From a checkpoint of a small transformer trained on Wikipedia: 31.8M parameters, local attention windows.
Each number is 50 + 12 x the weight over its row's rms, rounded and kept within 0 to 99. Layers, rows and columns count from 0. The size before them is the row's rms in percent of the matrix's.

# layer 13 MLP up, 1024x256, rms 0.0989, rows 920-932, columns 128-255
104:43 60 41 58 53 51 57 53 38 50 48 47 40 45 45 35 71 66 28 37 56 52 67 41 31 67 50 47 41 39 48 42 77 42 59 59 44 62 49 77 70 50 58 56 63 32 52 57 54 48 33 33 46 70 48 43 46 58 31 40 48 71 52 49 38 62 59 38 54 29 41 56 47 59 63 62 67 50 49 46 52 42 60 56 44 52 53 43 75 34 63 47 67 54 51 66 48 57 58 43 32 57 42 47 51 27 45 39 47 50 64 42 37 66 49 46 53 57 70 63 45 40 57 63 50 43 39 74
106:45 78 23 51 67 40 39 40 36 59 42 39 53 51 60 53 55 50 35 39 47 44 60 43 42 40 51 70 60 47 65 61 62 60 41 66 58 55 36 54 59 16 42 54 69 30 40 42 72 54 50 70 15 56 46 44 42 56 43 51 50 67 63 42 52 61 56 44 53 56 50 47 57 45 57 43 38 23 36 44 61 40 48 50 75 29 46 51 38 53 47 55 56 38 51 52 53 53 62 39 40 44 35 53 76 62 60 60 50 31 51 42 61 58 54 69 46 67 53 45 55 68 51 46 34 38 29 55
085:43 38 54 43 54 51 38 50 69 69 59 43 61 42 46 81 50 22 38 48 61 53 55 41 61 78 47 46 50 55 63 48 36 30 54 40 47 69 54 49 44 44 74 52 26 50 52 58 56 48 36 58 51 54 60 39 56 52 49 34 28 49 61 47 44 42 39 47 35 66 32 70 63 53 75 39 60 47 39 37 45 56 50 48 56 54 43 58 46 67 47 52 49 18 56 51 58 53 40 45 67 50 47 32 57 50 56 70 37 69 39 54 68 32 40 35 39 49 43 63 57 37 47 58 42 39 34 63
098:39 57 56 39 48 62 55 49 43 60 57 42 66 63 40 38 52 43 59 61 32 42 56 49 58 40 58 67 62 41 63 50 41 56 41 61 54 47 40 42 63 50 50 69 54 42 53 32 45 51 64 45 59 47 56 60 31 57 54 31 49 61 36 19 29 43 51 47 67 52 34 58 64 34 69 57 49 51 61 50 42 46 68 36 39 33 62 47 53 39 50 53 35 68 77 59 57 42 52 54 50 56 39 52 53 26 35 52 56 48 22 60 23 45 50 64 55 23 61 33 48 48 50 65 49 50 54 47
106:44 48 65 71 48 24 50 42 39 49 54 35 73 58 65 60 42 47 54 51 52 45 72 57 48 41 51 67 54 44 72 70 70 48 67 69 41 51 52 41 53 29 42 40 36 39 29 64 51 51 45 62 50 64 69 60 31 74 63 42 34 50 49 55 42 50 43 49 61 66 31 55 57 54 65 58 84 39 56 50 42 53 48 18 48 47 55 45 56 36 62 47 49 54 43 45 52 48 28 64 42 57 46 38 46 52 41 46 54 51 40 26 38 48 48 67 50 49 62 43 33 42 29 66 53 36 65 56
098:66 44 52 48 74 41 46 54 27 64 83 54 51 59 58 48 48 59 44 47 58 54 45 34 31 59 51 42 45 37 59 43 66 53 50 41 49 35 58 44 80 53 43 39 52 51 42 55 49 48 52 35 54 67 34 64 04 52 53 52 53 44 38 14 43 47 62 40 52 35 60 50 65 43 59 32 67 59 42 40 59 43 67 47 63 52 49 46 66 70 42 47 36 52 54 38 29 51 56 37 54 54 54 56 53 46 27 65 54 46 57 55 51 55 55 26 55 36 48 51 48 59 49 83 47 34 52 66
091:45 54 62 49 48 62 47 55 51 80 47 37 61 68 58 46 56 56 51 49 46 46 75 39 61 42 36 52 50 55 54 60 56 20 57 52 55 59 50 65 44 26 53 53 49 65 59 43 30 42 54 37 43 78 53 38 28 77 54 67 42 61 65 60 51 41 51 43 59 30 39 50 46 42 46 65 66 48 60 40 64 39 30 37 54 54 52 66 49 69 35 47 44 36 41 69 47 45 49 43 55 55 55 38 38 24 38 75 39 39 48 58 30 38 62 63 53 20 64 62 55 43 67 36 52 59 38 60
110:65 50 46 57 45 25 89 63 68 75 63 56 79 60 45 33 39 69 48 54 59 54 71 78 63 26 61 64 47 43 54 59 46 71 32 49 54 55 34 40 47 42 65 34 41 55 47 49 63 58 44 56 42 55 53 41 33 42 40 36 36 26 47 47 54 51 56 38 40 47 48 62 51 47 60 50 50 62 43 52 57 37 53 39 35 46 49 34 51 47 51 44 55 45 68 63 56 40 56 34 30 65 38 22 71 62 61 47 51 67 49 35 51 35 75 49 53 19 74 57 46 66 36 64 37 22 61 68
116:32 64 52 48 64 56 60 54 37 68 60 28 58 47 57 29 53 46 48 45 71 48 59 53 55 45 55 44 59 40 60 43 41 52 60 41 32 54 64 63 74 35 68 56 35 51 37 49 65 48 60 41 57 56 37 51 36 59 61 69 35 35 53 53 41 38 43 37 40 50 44 60 36 53 69 38 50 50 44 55 56 54 68 44 37 60 55 42 51 32 45 84 57 42 55 48 62 52 50 33 42 64 62 45 65 31 45 45 38 42 69 35 42 53 26 49 58 53 71 40 36 55 49 15 37 43 63 44
100:78 57 56 63 52 60 46 59 27 49 53 65 75 46 55 32 48 55 55 39 70 46 50 46 53 46 23 58 57 55 60 66 53 66 52 49 47 68 44 49 57 43 44 38 53 42 49 52 58 34 39 36 61 41 27 60 48 50 65 74 37 68 36 37 24 44 54 38 24 56 40 61 78 61 56 49 48 44 56 59 53 44 56 65 39 44 73 49 37 62 50 66 68 57 61 37 42 33 43 30 60 46 38 41 38 64 51 55 35 44 47 23 13 44 30 55 75 39 50 49 40 51 35 59 29 48 41 51
096:56 64 62 58 46 61 49 51 30 79 60 50 66 53 32 37 30 74 66 61 40 45 47 70 44 54 55 51 65 74 37 47 44 39 43 53 66 56 38 62 54 46 68 27 56 45 50 56 62 56 44 45 36 58 61 47 55 54 60 61 44 52 46 69 41 16 22 49 49 66 22 56 68 51 63 33 60 45 56 48 42 61 54 49 33 38 63 52 52 49 55 36 68 58 52 57 43 61 27 52 53 42 67 53 46 65 66 55 49 47 62 43 57 48 38 67 45 53 45 58 53 60 33 37 53 67 48 51
101:52 65 27 57 43 43 49 37 37 52 51 50 38 55 68 59 53 46 37 31 25 59 51 79 87 36 46 46 55 47 51 39 66 49 62 34 45 18 36 49 46 56 66 37 28 52 49 44 58 25 60 70 53 53 38 48 57 56 28 66 58 36 71 51 41 50 18 46 34 58 49 45 62 44 43 46 63 63 34 29 59 49 49 54 37 50 40 53 42 63 36 78 32 38 34 59 31 50 63 65 48 43 39 63 69 47 48 46 37 73 62 35 38 68 44 54 71 41 59 50 48 45 28 73 30 55 48 36
098:42 40 27 50 63 44 66 53 54 43 35 43 67 59 54 34 35 62 43 45 37 34 56 64 72 48 55 49 56 46 60 37 56 56 61 47 58 44 49 56 43 52 33 35 40 67 47 40 77 52 47 37 26 56 50 49 39 47 66 55 44 38 42 58 44 42 35 47 43 53 59 46 44 32 47 59 53 55 52 57 55 36 65 27 42 29 56 56 42 27 70 70 37 53 55 56 61 50 68 48 47 60 57 45 65 65 57 56 50 19 48 64 65 27 50 48 40 32 68 28 41 41 36 59 56 58 42 34
# layer 13 MLP down (transposed), 1024x256, rms 0.0947, rows 920-932, columns 128-255
102:49 51 41 60 61 41 50 59 29 39 54 45 33 51 45 50 81 30 57 54 60 61 63 34 51 47 59 51 50 69 08 33 36 50 57 69 67 56 39 44 40 45 69 49 48 29 48 38 41 59 48 56 63 46 52 56 43 50 48 45 49 52 32 40 38 43 42 55 47 44 30 42 32 58 42 46 46 75 55 36 48 65 48 43 35 57 57 51 62 50 33 38 40 34 63 38 42 53 65 54 64 84 60 44 54 50 47 42 49 38 36 29 41 24 53 53 48 61 52 56 43 62 54 49 58 40 59 65
099:51 52 32 39 38 40 52 47 55 21 60 32 26 10 73 44 39 60 50 41 46 54 57 60 55 53 50 27 67 42 48 56 63 33 26 71 47 49 47 47 44 55 49 54 59 46 51 48 57 40 49 45 43 46 41 57 27 55 55 51 33 45 46 63 86 53 59 64 78 50 44 53 45 43 62 25 35 43 33 36 57 64 63 46 48 49 66 45 50 43 52 48 35 50 41 43 34 58 27 49 56 38 51 52 38 61 67 55 48 57 43 47 47 34 50 50 42 51 65 54 53 47 48 44 43 31 49 71
085:64 41 44 46 47 51 60 45 41 44 25 31 53 62 42 41 64 71 27 65 52 41 41 46 66 39 64 59 45 59 51 42 66 77 78 60 48 44 46 74 56 62 46 52 58 44 35 62 60 41 41 31 57 58 48 39 31 58 26 63 53 51 45 53 63 56 41 61 50 39 47 54 47 32 45 40 49 55 52 68 66 38 60 52 38 36 50 43 38 36 40 65 59 61 60 55 42 51 64 45 40 51 54 36 66 45 44 46 55 46 37 45 54 65 71 56 62 39 71 44 51 80 16 51 36 55 59 71
098:34 36 55 57 50 62 45 49 65 37 35 62 31 73 64 51 50 38 36 39 59 57 43 38 27 63 49 51 55 43 46 36 55 43 56 35 58 39 67 67 42 62 36 50 52 47 60 53 50 39 53 56 45 75 41 39 42 51 49 74 43 48 47 47 59 36 38 56 37 58 57 45 54 56 30 28 49 42 56 27 25 22 37 47 50 56 36 52 40 34 65 40 39 52 56 47 66 61 44 51 68 53 56 29 53 48 49 52 52 43 48 44 60 43 60 49 60 56 30 63 49 35 66 43 63 57 45 43
102:42 40 63 62 56 33 29 45 52 44 42 63 50 74 58 37 46 66 17 50 36 40 51 42 66 47 85 26 64 56 54 35 48 67 50 41 59 43 71 66 58 66 64 35 24 66 45 37 62 45 34 57 58 56 56 60 66 58 48 54 56 52 32 71 65 50 48 79 67 53 44 50 37 50 46 49 63 48 21 39 63 64 53 61 52 58 43 46 51 44 36 50 54 54 27 44 60 71 65 51 43 34 40 42 58 49 43 50 50 43 44 53 41 85 50 40 37 49 55 41 44 64 37 58 43 29 57 64
100:23 63 56 23 72 24 50 45 72 44 45 57 58 48 56 58 46 50 41 42 47 54 65 32 49 46 37 49 48 31 26 63 64 33 61 60 49 55 61 36 49 36 61 49 58 55 41 49 33 69 58 30 67 48 65 19 37 38 35 41 29 48 00 39 53 38 63 59 50 55 51 43 33 66 51 46 71 52 48 44 61 35 60 48 52 60 43 38 57 40 61 62 33 67 73 61 53 67 47 58 54 49 53 42 57 30 70 46 53 45 35 56 44 34 55 44 71 47 49 64 43 69 44 61 53 62 60 68
095:48 43 52 27 41 49 51 75 42 58 34 38 44 62 26 47 22 49 68 46 54 53 43 41 68 51 34 51 59 49 52 25 66 47 52 43 74 45 24 77 42 74 51 59 76 48 57 59 31 36 48 48 63 35 35 47 36 50 53 41 42 43 43 38 41 48 55 83 77 53 50 47 33 57 54 62 63 51 68 76 47 46 48 44 50 55 51 65 29 39 31 50 46 71 72 68 64 55 46 40 61 42 42 48 52 47 43 47 32 54 37 51 48 47 41 37 56 45 23 31 51 64 58 44 55 37 70 50
108:31 50 57 56 52 41 49 51 32 38 45 66 52 37 37 68 34 69 31 49 56 66 57 42 53 46 33 43 41 60 39 42 67 52 42 56 43 34 55 27 65 30 50 69 51 46 53 59 15 34 51 47 64 46 63 55 44 52 80 43 43 56 47 45 43 55 44 49 60 54 51 62 63 64 61 64 49 61 26 54 50 29 54 59 35 56 12 63 67 64 59 67 46 34 43 50 60 42 41 31 43 54 50 46 66 35 56 49 50 36 56 53 53 54 35 67 61 54 77 44 43 36 65 45 56 52 56 69
130:47 47 44 44 34 49 67 41 52 46 44 50 66 57 29 56 80 48 41 39 43 32 56 41 43 34 34 76 33 47 45 50 41 67 25 59 50 76 51 67 48 45 25 68 38 70 42 54 36 49 75 31 46 67 58 37 45 57 32 49 60 39 53 54 40 59 31 44 57 70 46 49 54 45 66 39 51 48 76 46 39 43 40 45 85 61 34 66 53 45 63 30 64 31 40 53 59 37 49 25 46 55 25 49 51 60 61 68 57 53 50 67 49 43 43 51 52 47 33 35 36 38 40 22 41 64 46 60
096:48 26 58 44 70 55 43 53 50 47 45 56 49 60 50 49 30 39 45 46 47 46 45 28 67 21 32 59 32 62 55 37 48 53 33 48 43 65 50 37 29 62 44 42 36 54 90 34 40 50 49 34 64 42 45 39 44 43 77 50 56 52 56 49 36 58 33 99 38 50 34 60 39 33 58 53 46 74 46 65 42 45 52 54 46 39 44 57 49 41 43 50 53 68 45 45 55 59 39 38 62 43 41 39 65 58 49 51 49 52 46 53 60 54 48 41 46 30 37 42 57 67 59 32 42 49 58 28
097:33 60 43 54 41 52 50 63 60 65 45 61 47 52 58 50 62 44 41 49 41 61 72 42 88 16 40 38 59 42 58 81 29 51 35 53 44 45 51 38 61 42 48 49 43 49 47 39 72 52 24 55 52 42 45 32 50 42 32 57 35 65 45 40 51 37 59 55 52 47 47 29 58 43 46 70 36 61 54 51 48 48 53 43 43 43 56 34 42 60 51 57 39 52 50 34 56 50 37 44 53 26 21 54 59 39 49 54 42 56 32 47 36 68 44 32 68 63 61 60 62 46 72 66 60 43 40 42
101:35 61 50 22 56 42 52 60 51 54 56 58 49 42 54 13 39 52 41 60 48 46 20 65 60 43 37 55 44 68 47 26 48 51 18 34 46 62 54 68 48 44 63 60 66 39 58 56 56 51 59 54 56 51 62 42 34 45 32 40 51 67 38 44 59 53 69 43 33 59 51 61 33 65 51 71 57 56 41 65 43 70 47 60 76 54 50 56 69 49 52 51 25 42 44 55 40 40 56 61 54 53 26 40 32 58 49 58 32 35 34 50 33 38 66 45 64 53 27 51 58 69 62 42 66 56 49 51
098:50 57 16 56 43 35 49 37 48 49 73 55 51 52 59 37 43 57 60 34 51 40 29 51 34 59 64 41 42 57 31 33 48 39 51 46 64 37 32 46 53 66 73 42 56 46 46 50 54 61 47 53 55 40 49 50 22 65 64 37 47 52 34 71 22 73 44 51 64 57 50 41 52 47 38 68 52 42 37 64 44 54 54 57 48 45 53 30 43 52 62 61 42 67 30 35 47 43 93 36 51 31 58 53 61 59 49 41 73 49 58 65 49 62 55 42 41 69 59 44 66 57 44 52 59 50 46 58